Each number is 50 + 12 x the weight over the matrix's rms, rounded and kept within 0 to 99. Layers, rows and columns count from 0.

# up: layer 5 MLP up, 768x192, rms 0.217, rows 395-430, columns 0-95
# down: layer 5 MLP down (transposed), 768x192, rms 0.22, rows 395-430, columns 0-95
up395:62 42 55 52 55 43 41 59 54 60 54 38 34 38 59 58 52 52 62 49 51 61 40 44 46 52 39 49 29 59 49 60 62 54 56 36 62 38 47 42 71 49 75 52 40 57 56 82 46 54 40 51 41 34 50 58 42 56 52 48 57 52 45 57 31 65 44 60 37 62 48 44 54 32 64 36 37 42 73 67 60 52 42 57 53 50 57 47 31 68 40 45 36 47 51 41
down395:47 39 60 50 32 50 60 42 47 46 63 50 50 34 40 59 39 47 55 42 40 45 52 56 45 37 43 47 47 51 54 38 40 44 46 44 48 55 59 58 52 43 50 65 40 37 43 50 40 63 39 46 44 47 46 49 48 41 56 57 53 56 63 56 39 50 44 50 43 43 43 36 59 44 34 48 32 54 60 33 39 59 43 64 39 48 54 47 27 36 63 31 52 52 62 66
up396:58 65 56 41 46 46 58 38 35 47 43 55 48 46 37 61 39 52 20 66 49 51 55 48 53 76 48 56 41 54 57 60 73 51 39 61 41 60 69 65 38 56 47 52 35 65 42 35 52 41 44 33 53 46 43 35 71 51 57 70 17 40 56 51 51 50 51 53 67 26 44 77 55 46 54 59 57 68 31 86 50 44 47 47 40 36 44 67 47 31 62 51 50 56 56 66
down396:54 42 57 44 56 50 60 63 50 38 42 65 43 49 49 58 38 40 54 30 27 57 37 61 35 62 53 46 43 46 38 50 49 42 63 36 50 65 46 53 46 22 53 48 30 53 66 56 42 55 40 36 48 74 37 42 37 48 48 46 51 55 40 54 67 46 53 48 38 62 42 28 45 63 42 35 40 42 64 42 45 57 49 54 54 64 49 28 40 53 62 34 39 49 51 40
up397:45 40 28 42 25 51 60 51 56 62 58 25 47 50 46 69 67 54 57 47 45 66 37 57 50 48 78 57 31 41 37 30 35 30 32 57 53 55 49 63 58 73 27 30 57 24 57 40 48 41 58 54 45 34 57 44 57 36 62 62 36 29 39 65 58 39 54 41 66 59 39 53 44 58 64 30 33 40 50 50 52 52 62 32 27 38 49 69 31 55 45 67 48 50 79 59
down397:68 51 72 55 47 49 30 57 43 44 52 72 76 39 59 18 66 60 75 42 24 64 52 48 40 62 35 38 50 50 49 40 46 44 33 57 50 59 51 42 57 54 37 35 59 38 55 55 64 54 44 50 54 69 46 57 50 52 48 66 52 49 51 65 69 40 39 63 67 81 43 44 49 34 59 55 43 46 48 46 60 42 53 61 28 26 68 62 21 56 49 42 42 32 27 55
up398:46 69 63 63 43 54 31 34 64 49 45 81 27 57 51 50 41 48 58 46 42 19 51 52 52 62 56 51 50 47 29 58 31 62 36 48 44 63 60 53 50 68 13 52 48 53 68 62 56 72 57 56 62 58 44 35 53 54 51 49 63 38 48 44 71 37 67 49 51 38 39 51 49 42 67 31 48 47 29 56 48 37 54 53 63 38 30 42 58 48 59 41 70 48 71 61
down398:60 31 42 68 49 51 55 50 42 30 39 52 51 46 53 44 47 59 51 56 60 49 46 31 61 36 45 58 66 38 48 44 60 54 56 56 62 59 56 39 46 59 42 28 68 52 28 54 57 49 44 34 68 47 48 41 57 43 36 63 55 40 68 42 49 43 68 53 60 40 34 67 54 45 49 34 35 60 67 47 34 39 42 41 62 54 41 42 64 60 41 62 49 48 23 54
up399:48 42 41 67 57 62 60 43 49 46 27 36 35 59 60 69 54 31 65 36 42 69 56 33 54 64 37 44 68 52 32 46 41 63 48 33 59 63 69 47 40 34 41 43 70 52 45 63 54 65 45 34 31 45 56 23 49 51 48 57 43 47 48 19 57 49 43 44 65 72 61 24 39 54 82 48 52 50 49 67 47 32 59 67 40 84 26 21 21 53 58 55 45 45 72 34
down399:25 41 34 74 34 52 58 51 40 65 27 58 49 60 62 57 57 47 59 56 66 76 58 47 59 42 42 74 40 43 29 74 65 52 73 32 35 41 46 44 61 39 50 44 44 41 53 55 64 44 29 29 67 51 45 34 54 49 42 34 41 41 44 33 57 76 38 31 63 59 55 39 51 72 62 61 25 42 38 52 53 42 64 39 35 65 64 47 39 64 32 62 53 39 50 27
up400:69 61 52 35 24 52 55 40 49 52 50 52 36 46 23 45 50 30 63 33 67 42 32 60 68 62 36 31 37 65 77 51 54 44 67 48 57 55 52 42 42 47 30 39 62 54 43 51 57 51 40 56 59 59 49 53 55 70 65 51 57 44 66 55 65 64 22 36 32 54 58 44 45 33 71 61 60 48 47 46 68 42 17 58 52 46 45 53 44 55 65 40 57 56 18 70
down400:71 68 39 18 53 60 46 58 42 22 46 40 40 40 60 35 85 42 56 44 55 61 56 56 27 60 50 46 57 50 39 54 54 29 56 36 58 72 51 39 43 47 59 52 34 36 49 58 50 44 35 45 41 68 43 40 47 62 54 86 22 45 52 39 38 65 43 69 38 47 48 55 74 60 62 55 27 46 49 22 69 32 53 47 41 25 36 34 40 57 50 48 36 63 59 61
up401:33 51 47 48 69 62 46 33 56 52 53 63 48 54 58 51 77 33 19 48 59 52 51 59 52 53 46 52 31 31 64 38 50 62 52 56 64 46 49 44 41 42 37 72 47 61 51 37 48 61 42 38 57 86 51 51 37 64 56 46 32 63 32 47 46 52 53 50 30 65 49 56 47 48 78 56 40 57 44 46 68 66 67 39 73 49 57 47 27 51 41 57 59 44 58 65
down401:50 61 59 49 38 54 55 44 53 65 49 51 72 39 41 66 60 51 39 43 36 49 43 27 48 72 40 46 59 75 39 46 55 39 63 46 54 47 62 36 38 57 54 99 40 62 36 45 77 45 52 47 38 65 42 53 58 50 67 73 25 65 54 39 57 54 55 55 39 51 49 56 25 36 32 60 57 63 65 50 49 46 45 59 44 45 42 52 38 51 44 42 39 42 39 56
up402:48 42 71 37 66 64 42 52 47 49 62 38 51 52 50 33 52 26 56 69 49 37 51 61 51 45 49 56 13 52 33 47 38 42 44 70 57 54 49 33 27 59 36 44 42 36 54 61 51 35 53 39 43 30 31 48 55 48 57 61 70 40 37 37 72 78 45 45 53 56 35 60 52 57 47 56 57 31 57 48 50 38 68 66 52 49 65 42 46 68 32 34 48 69 41 56
down402:48 34 52 38 61 42 45 36 55 52 60 26 49 68 60 71 61 51 38 60 38 72 50 65 52 61 40 55 49 63 55 43 50 53 64 40 53 62 46 49 62 41 49 58 54 61 53 49 36 24 41 49 69 53 67 38 30 53 71 72 42 35 43 54 70 44 42 49 58 53 38 45 53 52 50 66 66 51 31 61 60 38 63 53 42 45 72 66 56 53 32 29 45 57 60 62
up403:34 64 66 51 45 73 56 58 50 71 29 50 62 49 41 59 52 65 53 55 49 48 64 49 43 75 64 51 49 61 81 66 61 50 45 85 48 46 59 44 70 45 53 62 30 51 39 49 44 38 46 61 63 58 78 34 40 53 62 61 65 51 73 37 46 38 35 43 68 63 51 76 28 39 27 68 45 43 41 73 47 37 41 57 68 52 58 35 78 77 61 43 69 54 55 46
down403:39 55 39 75 42 48 55 60 57 70 39 55 51 70 44 55 50 29 63 44 52 41 50 43 57 53 48 35 54 76 49 59 55 43 47 82 51 60 33 57 55 58 86 48 51 42 53 64 63 42 42 75 48 40 63 57 60 44 61 55 60 54 55 44 64 32 38 54 51 36 44 49 52 38 42 60 64 51 40 66 33 30 59 72 75 45 78 40 53 50 50 47 36 53 52 43
up404:43 50 51 62 57 38 54 42 45 44 37 33 65 46 52 55 40 44 20 69 42 36 48 37 58 62 41 77 37 65 59 49 37 63 42 64 42 27 36 46 44 73 24 69 61 54 52 49 30 60 53 60 24 68 44 38 56 43 35 42 60 46 72 23 56 45 61 45 44 49 55 85 52 54 33 57 70 51 55 42 60 38 66 59 49 48 52 69 35 71 52 47 60 61 75 47
down404:31 54 28 73 52 54 47 37 43 53 65 37 57 51 57 31 55 51 36 32 63 46 55 47 48 45 48 28 47 51 72 62 41 43 39 62 56 52 39 60 50 47 48 42 60 45 47 70 53 50 43 40 37 49 64 39 48 44 51 56 61 54 49 64 51 53 38 53 71 56 46 41 54 58 48 56 52 30 44 46 57 41 36 41 61 51 60 40 56 56 49 42 55 41 33 40
up405:46 28 57 41 46 56 57 87 46 36 18 39 59 54 64 36 47 62 49 42 61 45 61 39 70 67 59 52 66 64 33 42 42 38 60 60 31 57 63 52 60 67 44 44 54 47 59 63 56 50 64 51 53 52 51 32 47 65 35 55 47 46 62 52 41 38 43 46 35 75 65 62 49 39 20 43 60 55 32 42 62 70 46 43 56 64 58 61 46 63 60 41 43 35 44 46
down405:57 52 47 60 39 43 55 59 61 47 43 35 59 52 44 56 38 30 43 48 57 43 44 34 45 52 54 48 48 52 55 42 28 63 32 43 46 64 70 54 51 56 39 28 63 57 48 32 45 51 46 16 63 59 31 47 40 49 44 55 43 45 42 46 30 48 59 64 64 60 44 55 50 41 59 69 50 48 43 58 51 53 48 72 63 28 52 55 51 70 51 63 42 48 70 64
up406:67 52 67 47 62 56 42 33 53 62 66 59 67 47 52 64 53 55 41 32 43 54 65 69 56 52 60 58 62 46 46 33 64 46 37 42 54 47 61 43 56 65 25 63 48 40 50 41 69 34 52 33 58 51 46 44 49 52 31 34 67 66 43 49 51 44 46 43 25 47 66 50 43 57 67 68 49 36 65 57 78 39 52 48 47 67 70 39 45 53 58 49 58 42 46 46
down406:72 53 51 55 43 63 51 49 71 68 48 54 41 72 46 46 55 55 51 36 42 48 26 34 84 42 52 69 60 39 57 43 75 45 63 40 34 24 59 53 48 48 72 42 67 43 50 42 49 69 71 54 69 52 31 53 43 53 56 29 50 41 61 55 44 46 32 53 36 60 72 53 65 54 35 38 53 42 71 46 38 56 56 36 80 39 57 46 43 52 38 63 44 45 56 80
up407:39 56 65 60 57 46 50 48 59 39 66 52 57 62 44 46 36 52 36 51 60 47 41 32 47 47 58 54 44 52 80 57 34 39 06 55 56 60 58 57 17 70 56 54 47 53 30 38 65 33 40 40 45 63 46 69 46 46 41 55 54 55 43 43 52 62 57 33 62 72 40 43 41 68 44 55 57 14 47 50 61 57 43 29 42 25 50 51 52 65 58 59 47 49 61 61
down407:71 53 52 44 45 53 58 37 46 40 37 63 41 52 46 54 50 64 50 43 32 45 82 58 49 80 48 30 71 62 37 37 45 52 34 39 44 76 70 11 57 30 43 56 47 53 66 58 67 66 23 62 39 49 60 51 76 53 54 81 55 24 47 32 53 63 73 41 35 59 68 47 54 39 66 43 69 45 36 63 51 74 55 55 55 35 59 37 60 71 43 56 50 61 36 58
up408:46 47 50 51 51 62 45 85 39 52 53 78 43 61 46 53 53 54 51 71 48 19 40 29 77 41 46 41 74 61 48 47 52 48 46 36 36 40 45 44 53 63 31 40 39 58 54 66 53 44 41 56 12 32 51 48 70 47 30 63 54 35 59 67 45 49 44 44 27 44 25 45 56 54 49 24 50 56 48 51 56 23 74 34 35 40 65 39 54 48 38 45 50 55 52 61
down408:49 30 52 61 46 56 33 48 51 60 67 52 46 52 60 55 59 46 35 34 54 48 44 46 54 51 55 44 37 65 53 30 46 65 42 46 52 35 52 57 49 44 59 80 53 56 42 63 39 45 53 55 37 41 50 45 43 48 53 71 34 58 44 53 66 43 35 61 46 38 44 46 44 55 50 46 59 74 52 50 53 22 53 52 50 51 49 53 48 55 67 56 41 61 52 57
up409:39 34 70 49 61 44 43 58 49 68 32 59 46 48 57 44 57 64 67 54 50 45 67 52 45 75 47 44 48 54 32 55 70 33 54 22 67 41 57 50 61 77 65 48 47 56 46 52 45 18 69 60 59 56 66 19 38 51 54 64 22 58 43 42 48 57 41 54 27 68 42 57 49 43 64 53 45 59 43 60 40 56 31 78 55 49 50 51 42 61 66 66 54 63 55 44
down409:59 56 52 60 52 47 36 44 61 55 47 65 56 37 55 37 51 38 45 44 47 43 53 55 54 46 47 57 40 41 57 69 44 59 44 39 31 30 40 46 37 61 36 28 53 41 56 45 51 32 49 36 38 63 56 47 34 41 63 39 55 63 19 36 26 19 55 46 31 56 41 39 55 57 61 37 38 54 46 46 38 62 73 53 45 64 66 56 64 67 40 43 34 37 56 51
up410:61 52 61 36 55 51 37 51 44 56 54 52 51 27 47 60 54 43 50 45 53 39 46 64 60 58 90 42 18 27 59 48 59 32 51 36 42 47 48 60 47 74 69 22 49 51 46 72 71 67 66 51 65 46 59 39 44 40 53 49 43 65 40 54 45 44 48 35 61 44 49 54 56 52 34 60 53 55 68 63 63 43 55 42 61 34 66 64 56 40 50 34 52 61 67 34
down410:42 49 49 71 34 74 40 39 52 53 42 42 42 52 58 31 53 53 63 52 40 61 75 44 50 43 35 67 64 44 38 44 67 39 52 48 37 71 33 44 71 72 66 45 56 43 51 46 62 60 42 52 49 51 61 54 33 48 35 62 49 75 39 59 38 60 52 60 61 42 39 64 42 36 76 55 57 47 57 39 52 69 50 62 55 32 73 54 35 52 40 65 53 41 72 39
up411:74 47 53 49 50 48 51 48 46 52 54 69 51 33 29 58 35 41 55 69 48 54 64 49 31 54 44 53 54 50 25 63 51 52 48 64 66 64 52 56 57 73 46 53 28 59 54 50 32 66 48 48 57 44 33 40 41 38 65 48 48 58 43 44 38 70 62 36 53 49 37 38 36 55 35 25 62 37 50 40 55 50 48 50 54 44 30 38 63 74 37 50 50 52 64 59
down411:41 32 48 50 38 41 36 53 75 49 39 56 63 30 23 59 28 46 39 48 50 56 22 34 26 75 72 56 41 60 52 46 49 48 49 52 43 48 43 50 39 48 53 81 43 56 55 31 45 44 27 47 40 45 56 65 56 38 50 66 67 38 76 54 46 66 46 54 24 51 58 53 53 61 52 46 40 50 61 49 68 53 74 41 19 46 50 35 61 51 50 60 49 74 44 52
up412:49 45 39 27 53 52 54 55 37 34 64 61 58 56 44 46 44 35 34 37 61 42 41 56 77 42 47 47 47 57 51 57 44 48 33 58 66 41 55 30 58 38 47 56 49 75 33 49 33 60 57 54 48 36 37 55 17 59 40 76 60 66 67 54 39 45 35 68 37 67 27 51 62 50 53 52 30 46 57 66 57 57 45 22 54 28 32 42 74 53 21 56 55 32 41 63
down412:45 50 55 74 50 47 59 46 51 62 62 36 38 36 48 77 37 62 55 52 35 59 43 48 39 47 23 38 28 54 46 37 44 64 51 57 57 56 53 50 59 54 54 41 42 53 54 46 58 40 41 48 49 44 57 45 46 36 54 57 24 48 53 59 55 39 64 39 56 43 49 51 48 36 55 32 75 67 38 41 74 39 57 59 25 43 54 72 37 55 46 58 67 65 43 33
up413:49 45 47 44 61 48 52 38 54 60 77 48 26 28 33 32 65 45 72 72 33 46 39 43 52 51 56 68 73 37 50 56 50 43 61 50 39 60 41 55 79 33 38 43 39 40 57 47 45 47 48 65 46 68 34 40 54 54 31 69 59 44 58 65 49 42 47 80 37 52 61 80 72 46 34 46 53 32 22 53 49 58 58 61 45 50 66 46 41 70 62 44 52 61 49 47
down413:48 59 71 55 41 43 53 71 54 80 37 46 49 47 40 54 46 28 44 46 28 67 58 55 56 35 51 52 39 59 50 57 21 40 49 56 55 55 70 29 54 59 41 60 71 57 64 54 57 43 49 37 53 57 40 75 58 35 51 70 47 45 32 52 60 61 40 45 41 47 39 49 44 62 49 50 37 36 58 46 47 59 44 46 64 46 49 40 26 74 35 39 75 62 60 37
up414:46 55 54 44 33 60 52 29 49 45 61 53 65 30 61 51 56 32 51 58 36 28 42 62 33 44 78 54 47 34 38 52 44 75 50 41 36 51 44 58 57 62 42 54 45 38 67 52 29 68 54 61 55 38 49 75 45 69 34 62 53 42 59 51 42 58 55 53 41 50 48 59 45 51 50 48 57 50 60 44 65 39 45 40 34 57 65 33 44 60 40 51 58 52 43 48
down414:56 61 45 56 20 28 53 57 49 42 64 47 53 59 33 51 40 59 46 62 53 58 45 51 64 71 41 41 44 59 41 40 44 51 55 55 59 63 47 38 51 51 47 42 57 50 57 42 39 50 46 42 47 57 62 47 61 48 39 51 67 41 28 50 56 71 61 43 46 43 37 49 70 43 49 58 49 36 59 43 56 59 54 64 54 41 48 46 56 44 68 51 45 61 54 42
up415:38 56 52 48 45 54 37 71 65 58 34 48 41 52 68 46 58 61 64 64 52 45 45 53 61 40 67 60 72 57 67 53 47 58 59 42 44 67 70 22 48 31 56 46 60 36 50 54 65 66 48 46 50 46 67 37 41 49 56 69 55 69 31 56 74 44 35 49 62 66 40 53 47 26 45 41 67 42 42 49 60 59 36 46 22 50 59 55 27 70 25 41 44 35 63 48
down415:52 54 38 40 40 67 42 56 38 36 67 55 66 44 38 48 55 31 52 47 22 32 45 53 33 51 32 51 55 54 32 46 53 43 48 29 55 61 45 45 34 46 50 65 52 54 61 53 54 64 44 51 21 61 47 51 55 50 50 27 52 46 50 18 54 59 57 50 48 58 30 47 34 55 69 52 40 53 43 66 53 40 51 57 67 48 41 52 58 44 45 57 55 24 51 43
up416:36 58 57 50 49 64 47 83 51 64 54 68 52 56 50 71 66 47 54 52 60 47 54 49 58 37 42 52 37 36 48 46 68 40 49 37 54 50 52 58 33 68 37 22 32 49 57 49 55 47 70 58 29 77 51 40 71 38 28 46 64 35 62 55 53 56 40 62 33 51 36 44 76 47 46 48 65 48 25 44 48 44 63 57 41 37 54 71 58 65 53 64 30 34 47 31
down416:60 57 59 67 60 69 52 50 39 69 66 56 51 61 49 65 41 60 21 41 49 37 55 63 40 43 53 46 43 50 60 38 52 52 58 55 56 46 41 40 40 49 68 54 56 55 38 47 58 71 54 60 55 38 54 58 51 33 66 68 46 45 58 61 62 35 61 74 49 37 48 43 40 58 48 59 71 71 60 56 42 46 65 28 46 50 52 46 57 69 50 46 46 50 72 60
up417:54 44 48 58 41 46 49 38 57 45 47 62 57 56 19 35 58 52 68 35 45 45 51 31 42 43 73 54 64 46 45 59 38 60 12 29 60 48 51 50 52 67 39 68 76 32 49 32 77 24 43 59 47 41 44 53 56 34 53 73 49 49 53 37 33 33 39 30 80 57 49 51 45 54 29 46 64 26 34 45 23 68 49 58 44 38 61 71 34 39 42 37 58 55 51 62
down417:53 41 35 88 60 56 59 47 46 42 37 57 24 65 40 58 51 67 58 54 64 50 51 55 40 38 37 55 77 49 51 45 58 50 44 60 52 71 45 54 46 55 31 38 54 37 62 49 33 33 49 62 26 48 69 10 37 45 70 47 46 47 51 25 57 55 72 47 65 44 40 45 59 53 43 38 47 39 54 54 29 45 48 39 72 43 63 61 43 44 57 41 42 54 57 58
up418:52 38 47 54 52 39 46 51 31 51 38 55 53 54 72 46 45 42 45 63 44 51 57 53 52 66 48 47 67 44 32 54 53 56 52 56 42 43 45 28 53 74 51 55 33 48 48 42 45 64 57 43 68 43 33 45 54 55 49 55 39 50 55 60 20 53 48 43 54 44 21 45 46 53 46 30 56 50 39 48 57 51 48 44 60 40 28 30 53 61 49 31 42 48 45 68
down418:37 60 37 35 48 32 44 27 62 37 37 59 50 49 30 53 50 29 55 41 70 42 51 60 74 38 39 54 44 38 43 61 37 52 45 52 62 38 51 54 44 44 61 20 56 55 52 46 35 30 49 47 36 40 57 45 46 72 65 56 62 52 51 54 72 47 66 36 37 44 68 46 45 36 62 50 42 49 37 57 52 59 57 55 43 57 76 69 45 72 38 56 58 38 20 39
up419:41 33 35 41 60 38 62 51 22 62 65 20 43 51 57 54 48 52 32 43 50 45 33 64 54 49 50 55 57 49 50 66 26 28 32 45 45 50 50 51 42 53 36 65 59 68 46 45 64 60 45 49 56 52 59 56 49 54 57 44 52 49 49 54 53 40 50 56 65 70 41 29 38 37 35 59 55 51 46 56 72 45 71 74 42 46 46 49 54 70 56 72 80 77 54 42
down419:53 48 42 54 29 38 33 49 54 26 23 55 67 42 50 66 46 49 58 45 53 56 51 54 61 40 59 52 50 43 42 57 42 52 40 46 54 66 72 66 47 38 51 49 49 52 43 15 46 58 39 32 49 59 38 48 44 39 50 52 37 43 55 63 47 57 55 79 54 39 30 67 45 72 64 37 48 52 51 55 41 61 36 34 54 48 63 26 28 51 51 38 72 57 47 54
up420:54 67 63 52 48 63 47 43 59 50 60 44 19 38 34 50 56 51 57 34 37 31 49 63 42 48 69 63 45 35 59 42 48 40 43 67 37 38 43 43 29 35 62 38 64 51 47 48 54 24 47 52 50 37 49 66 55 60 50 48 54 43 52 49 46 29 65 40 21 52 52 55 59 72 66 46 68 39 54 47 33 56 49 58 50 64 35 54 42 73 55 52 62 35 56 53
down420:71 53 34 30 56 43 38 82 49 55 58 62 65 43 49 53 48 65 42 64 37 40 18 31 62 53 41 52 46 61 56 67 66 50 66 54 37 29 59 39 64 58 46 34 36 42 48 67 51 33 43 41 76 41 69 50 65 43 32 45 49 60 52 65 73 45 49 41 51 69 47 28 56 68 71 66 51 34 50 39 44 50 46 60 57 66 71 61 33 50 19 55 55 38 69 62
up421:63 39 58 45 56 44 42 57 63 40 77 46 62 44 53 63 48 57 41 70 45 49 58 50 57 53 53 44 60 56 58 55 40 43 51 35 49 28 61 37 43 55 45 52 63 54 53 57 44 52 46 41 39 64 50 52 57 35 44 67 57 44 64 54 54 53 44 34 45 35 73 38 52 49 65 63 44 47 60 69 39 56 47 70 62 45 39 29 51 43 65 40 49 43 49 62
down421:32 58 41 40 55 52 29 52 39 41 34 48 48 36 40 48 43 35 35 57 52 54 46 51 68 77 41 82 35 54 52 53 68 64 60 53 59 75 36 49 38 50 72 54 48 57 56 45 62 57 57 43 58 41 40 42 45 48 67 45 41 52 39 56 62 69 67 48 53 52 48 65 54 47 59 37 49 46 62 57 60 47 39 42 33 46 46 49 36 76 19 54 48 38 66 53
up422:53 50 58 73 48 44 29 50 36 43 54 48 57 61 37 74 50 57 50 60 63 47 54 50 43 62 40 47 38 33 46 32 48 50 28 70 59 84 43 18 46 65 41 57 59 42 76 48 60 25 38 35 43 61 63 44 54 49 72 65 43 52 51 63 39 66 40 62 41 47 60 51 66 60 53 36 54 42 39 60 47 69 38 41 44 43 37 54 54 53 44 52 40 53 47 37
down422:38 56 50 47 26 47 52 57 48 42 32 46 39 39 45 44 41 49 46 51 70 49 68 74 42 47 35 42 61 57 38 37 53 46 62 55 46 58 61 63 49 50 42 52 59 51 52 59 39 52 32 45 61 65 54 57 60 54 75 54 33 43 53 70 45 34 42 46 52 34 54 52 31 40 52 40 43 48 31 49 50 53 28 49 54 52 39 27 56 34 53 55 53 51 42 60
up423:50 25 44 47 61 79 33 70 59 33 44 38 50 64 37 64 68 35 54 47 32 38 52 28 58 33 31 53 62 48 71 63 51 40 22 57 55 49 36 58 53 50 47 33 51 66 53 72 69 32 41 33 41 60 36 52 72 44 33 50 59 30 57 45 36 56 44 50 63 46 45 49 44 21 28 39 54 30 44 46 52 59 69 29 72 42 48 38 32 51 63 32 56 50 40 52
down423:48 70 68 37 54 31 74 21 51 51 47 55 61 55 47 43 61 41 60 48 56 38 69 59 46 45 39 54 59 63 35 63 40 65 49 32 53 64 59 80 54 46 51 34 52 60 59 50 38 66 45 25 76 50 34 61 29 42 39 53 53 46 66 54 51 43 44 44 38 55 70 56 30 44 66 53 43 47 55 49 57 63 44 56 61 62 57 33 61 34 31 52 33 38 67 49
up424:56 68 61 61 54 53 48 31 62 61 58 29 42 65 47 58 21 63 46 48 54 39 35 47 44 34 60 54 55 52 37 64 38 44 57 49 55 64 46 40 36 42 52 46 63 41 51 39 37 51 43 43 31 53 34 42 50 65 64 44 68 45 38 40 42 41 63 40 51 58 53 42 44 40 48 59 53 51 50 47 54 47 64 47 30 39 61 56 46 62 57 42 50 67 59 55
down424:38 61 56 45 52 44 67 46 61 74 47 36 62 55 46 47 52 52 52 62 34 37 38 53 43 54 47 60 61 39 55 46 62 43 57 47 45 29 35 49 31 32 64 55 36 46 48 51 55 32 50 38 71 64 58 32 58 47 41 25 46 54 68 47 41 64 49 54 39 47 73 41 57 39 54 52 35 41 23 67 33 41 48 58 25 69 35 59 69 48 51 46 59 41 46 47
up425:40 56 58 32 47 77 40 45 50 47 51 33 25 40 52 39 40 45 55 59 44 64 72 50 51 68 59 56 40 17 33 59 56 46 47 49 43 59 65 34 51 56 52 46 38 62 42 53 41 62 32 67 25 53 37 19 52 48 44 63 68 66 61 56 48 21 40 60 65 53 51 53 62 64 58 60 53 67 32 51 68 59 46 49 55 52 32 64 69 43 35 55 46 42 35 40
down425:57 36 67 59 47 39 54 44 37 84 63 52 39 59 56 55 39 51 61 46 47 66 42 66 54 58 68 59 49 51 56 58 44 47 46 60 50 61 48 42 41 32 54 51 60 25 34 55 49 64 42 43 43 39 38 42 58 47 33 52 72 37 71 53 51 32 48 69 48 67 46 44 55 62 34 57 45 56 51 43 67 51 70 66 54 53 58 44 53 67 41 70 43 57 48 43
up426:58 20 41 35 58 41 46 42 24 55 23 48 59 56 53 79 39 34 50 32 49 49 48 50 52 50 54 77 62 24 55 52 67 29 66 65 59 77 38 52 45 48 62 34 30 49 39 45 53 47 51 39 48 57 43 49 68 32 42 62 51 38 54 35 50 50 47 35 45 28 61 48 56 45 36 42 34 35 41 62 58 41 73 29 52 60 29 62 60 51 49 51 52 44 46 66
down426:67 64 39 56 48 48 55 63 35 47 65 41 83 38 76 44 69 48 32 80 38 67 46 61 57 42 43 40 67 53 53 34 57 48 62 43 57 39 68 45 41 70 66 64 45 57 42 43 46 47 74 45 48 39 55 34 48 39 71 53 66 35 63 57 38 71 67 42 68 41 49 39 47 52 47 53 57 66 78 67 50 35 72 32 41 40 42 57 66 47 67 45 40 33 39 55
up427:46 48 63 57 39 41 46 29 55 38 49 63 53 31 45 49 55 49 58 41 57 42 53 55 60 37 48 38 37 41 45 73 55 43 50 48 69 54 48 50 76 45 49 45 61 55 42 51 51 53 47 60 31 38 49 41 71 41 36 59 64 43 41 49 49 48 56 53 49 47 50 77 32 54 36 51 68 35 49 55 41 58 42 68 43 82 55 58 72 52 61 51 57 68 37 42
down427:59 51 59 53 37 49 52 57 57 57 40 54 53 64 44 53 43 31 52 57 57 58 58 41 60 56 22 63 33 45 45 50 54 49 59 34 48 73 43 50 54 62 41 71 58 47 61 53 73 59 41 49 73 35 52 38 55 47 58 43 77 42 49 30 47 41 48 80 41 52 34 55 59 47 65 55 48 52 49 42 59 68 64 55 51 49 67 41 52 54 44 47 53 62 62 37
up428:32 43 40 62 43 55 62 54 57 37 75 49 46 41 42 62 41 49 46 45 73 40 38 70 37 60 43 43 55 53 46 41 46 54 64 54 45 48 46 49 48 29 45 62 68 64 73 47 76 52 56 66 43 55 34 47 44 60 66 38 47 40 79 42 57 48 48 55 32 42 51 55 45 61 51 60 43 50 53 37 57 61 69 41 67 53 42 48 46 51 57 67 41 49 52 55
down428:55 61 54 61 27 47 63 36 50 33 54 44 42 45 43 52 48 55 51 53 69 65 58 43 64 57 46 67 51 22 55 61 53 36 52 52 65 51 55 54 50 64 41 61 46 47 54 27 55 51 27 49 34 41 61 56 72 34 60 58 47 42 62 40 37 49 48 47 54 42 39 33 49 33 34 44 56 50 41 53 58 49 55 53 38 45 45 55 48 48 53 44 62 40 61 41
up429:48 42 61 61 46 30 43 30 65 36 57 21 48 53 46 63 47 41 51 63 56 39 38 47 35 37 53 64 46 31 30 59 49 58 54 50 49 28 59 35 45 51 65 51 37 68 54 49 49 18 55 41 52 51 44 43 52 51 42 54 69 45 40 44 57 50 50 48 81 72 71 70 42 49 55 23 43 48 40 42 52 65 41 63 63 57 47 51 48 63 46 49 61 48 56 44
down429:47 49 30 57 50 61 41 56 62 34 52 44 33 41 47 40 58 43 51 48 54 62 51 64 21 57 25 70 40 45 67 62 72 40 35 33 58 57 53 48 62 43 59 47 62 75 39 49 62 41 58 42 81 31 50 42 53 36 41 26 49 41 51 62 40 67 57 69 55 80 63 66 37 32 58 43 43 52 36 65 69 47 44 48 65 69 55 51 41 58 43 67 46 50 52 52
up430:57 47 39 51 31 42 55 46 40 50 65 53 39 43 82 60 37 67 48 47 50 41 35 49 70 55 59 59 40 77 49 55 42 63 35 46 57 51 35 44 58 60 46 47 42 43 67 54 48 49 44 50 60 66 50 62 65 53 55 33 49 49 28 59 19 42 36 59 47 59 52 64 61 53 57 51 51 50 48 61 58 53 59 52 52 51 64 60 59 35 49 54 43 59 50 70
down430:15 52 51 25 57 55 65 55 54 55 52 69 58 58 37 64 50 60 38 65 61 57 71 50 47 42 59 65 55 56 45 53 70 45 75 54 46 43 57 46 57 49 53 36 58 44 55 88 45 50 56 57 44 50 60 39 67 37 56 56 47 48 38 17 47 31 51 55 54 48 32 28 51 66 38 35 43 54 69 43 56 47 50 53 44 68 50 46 60 49 51 41 42 64 50 45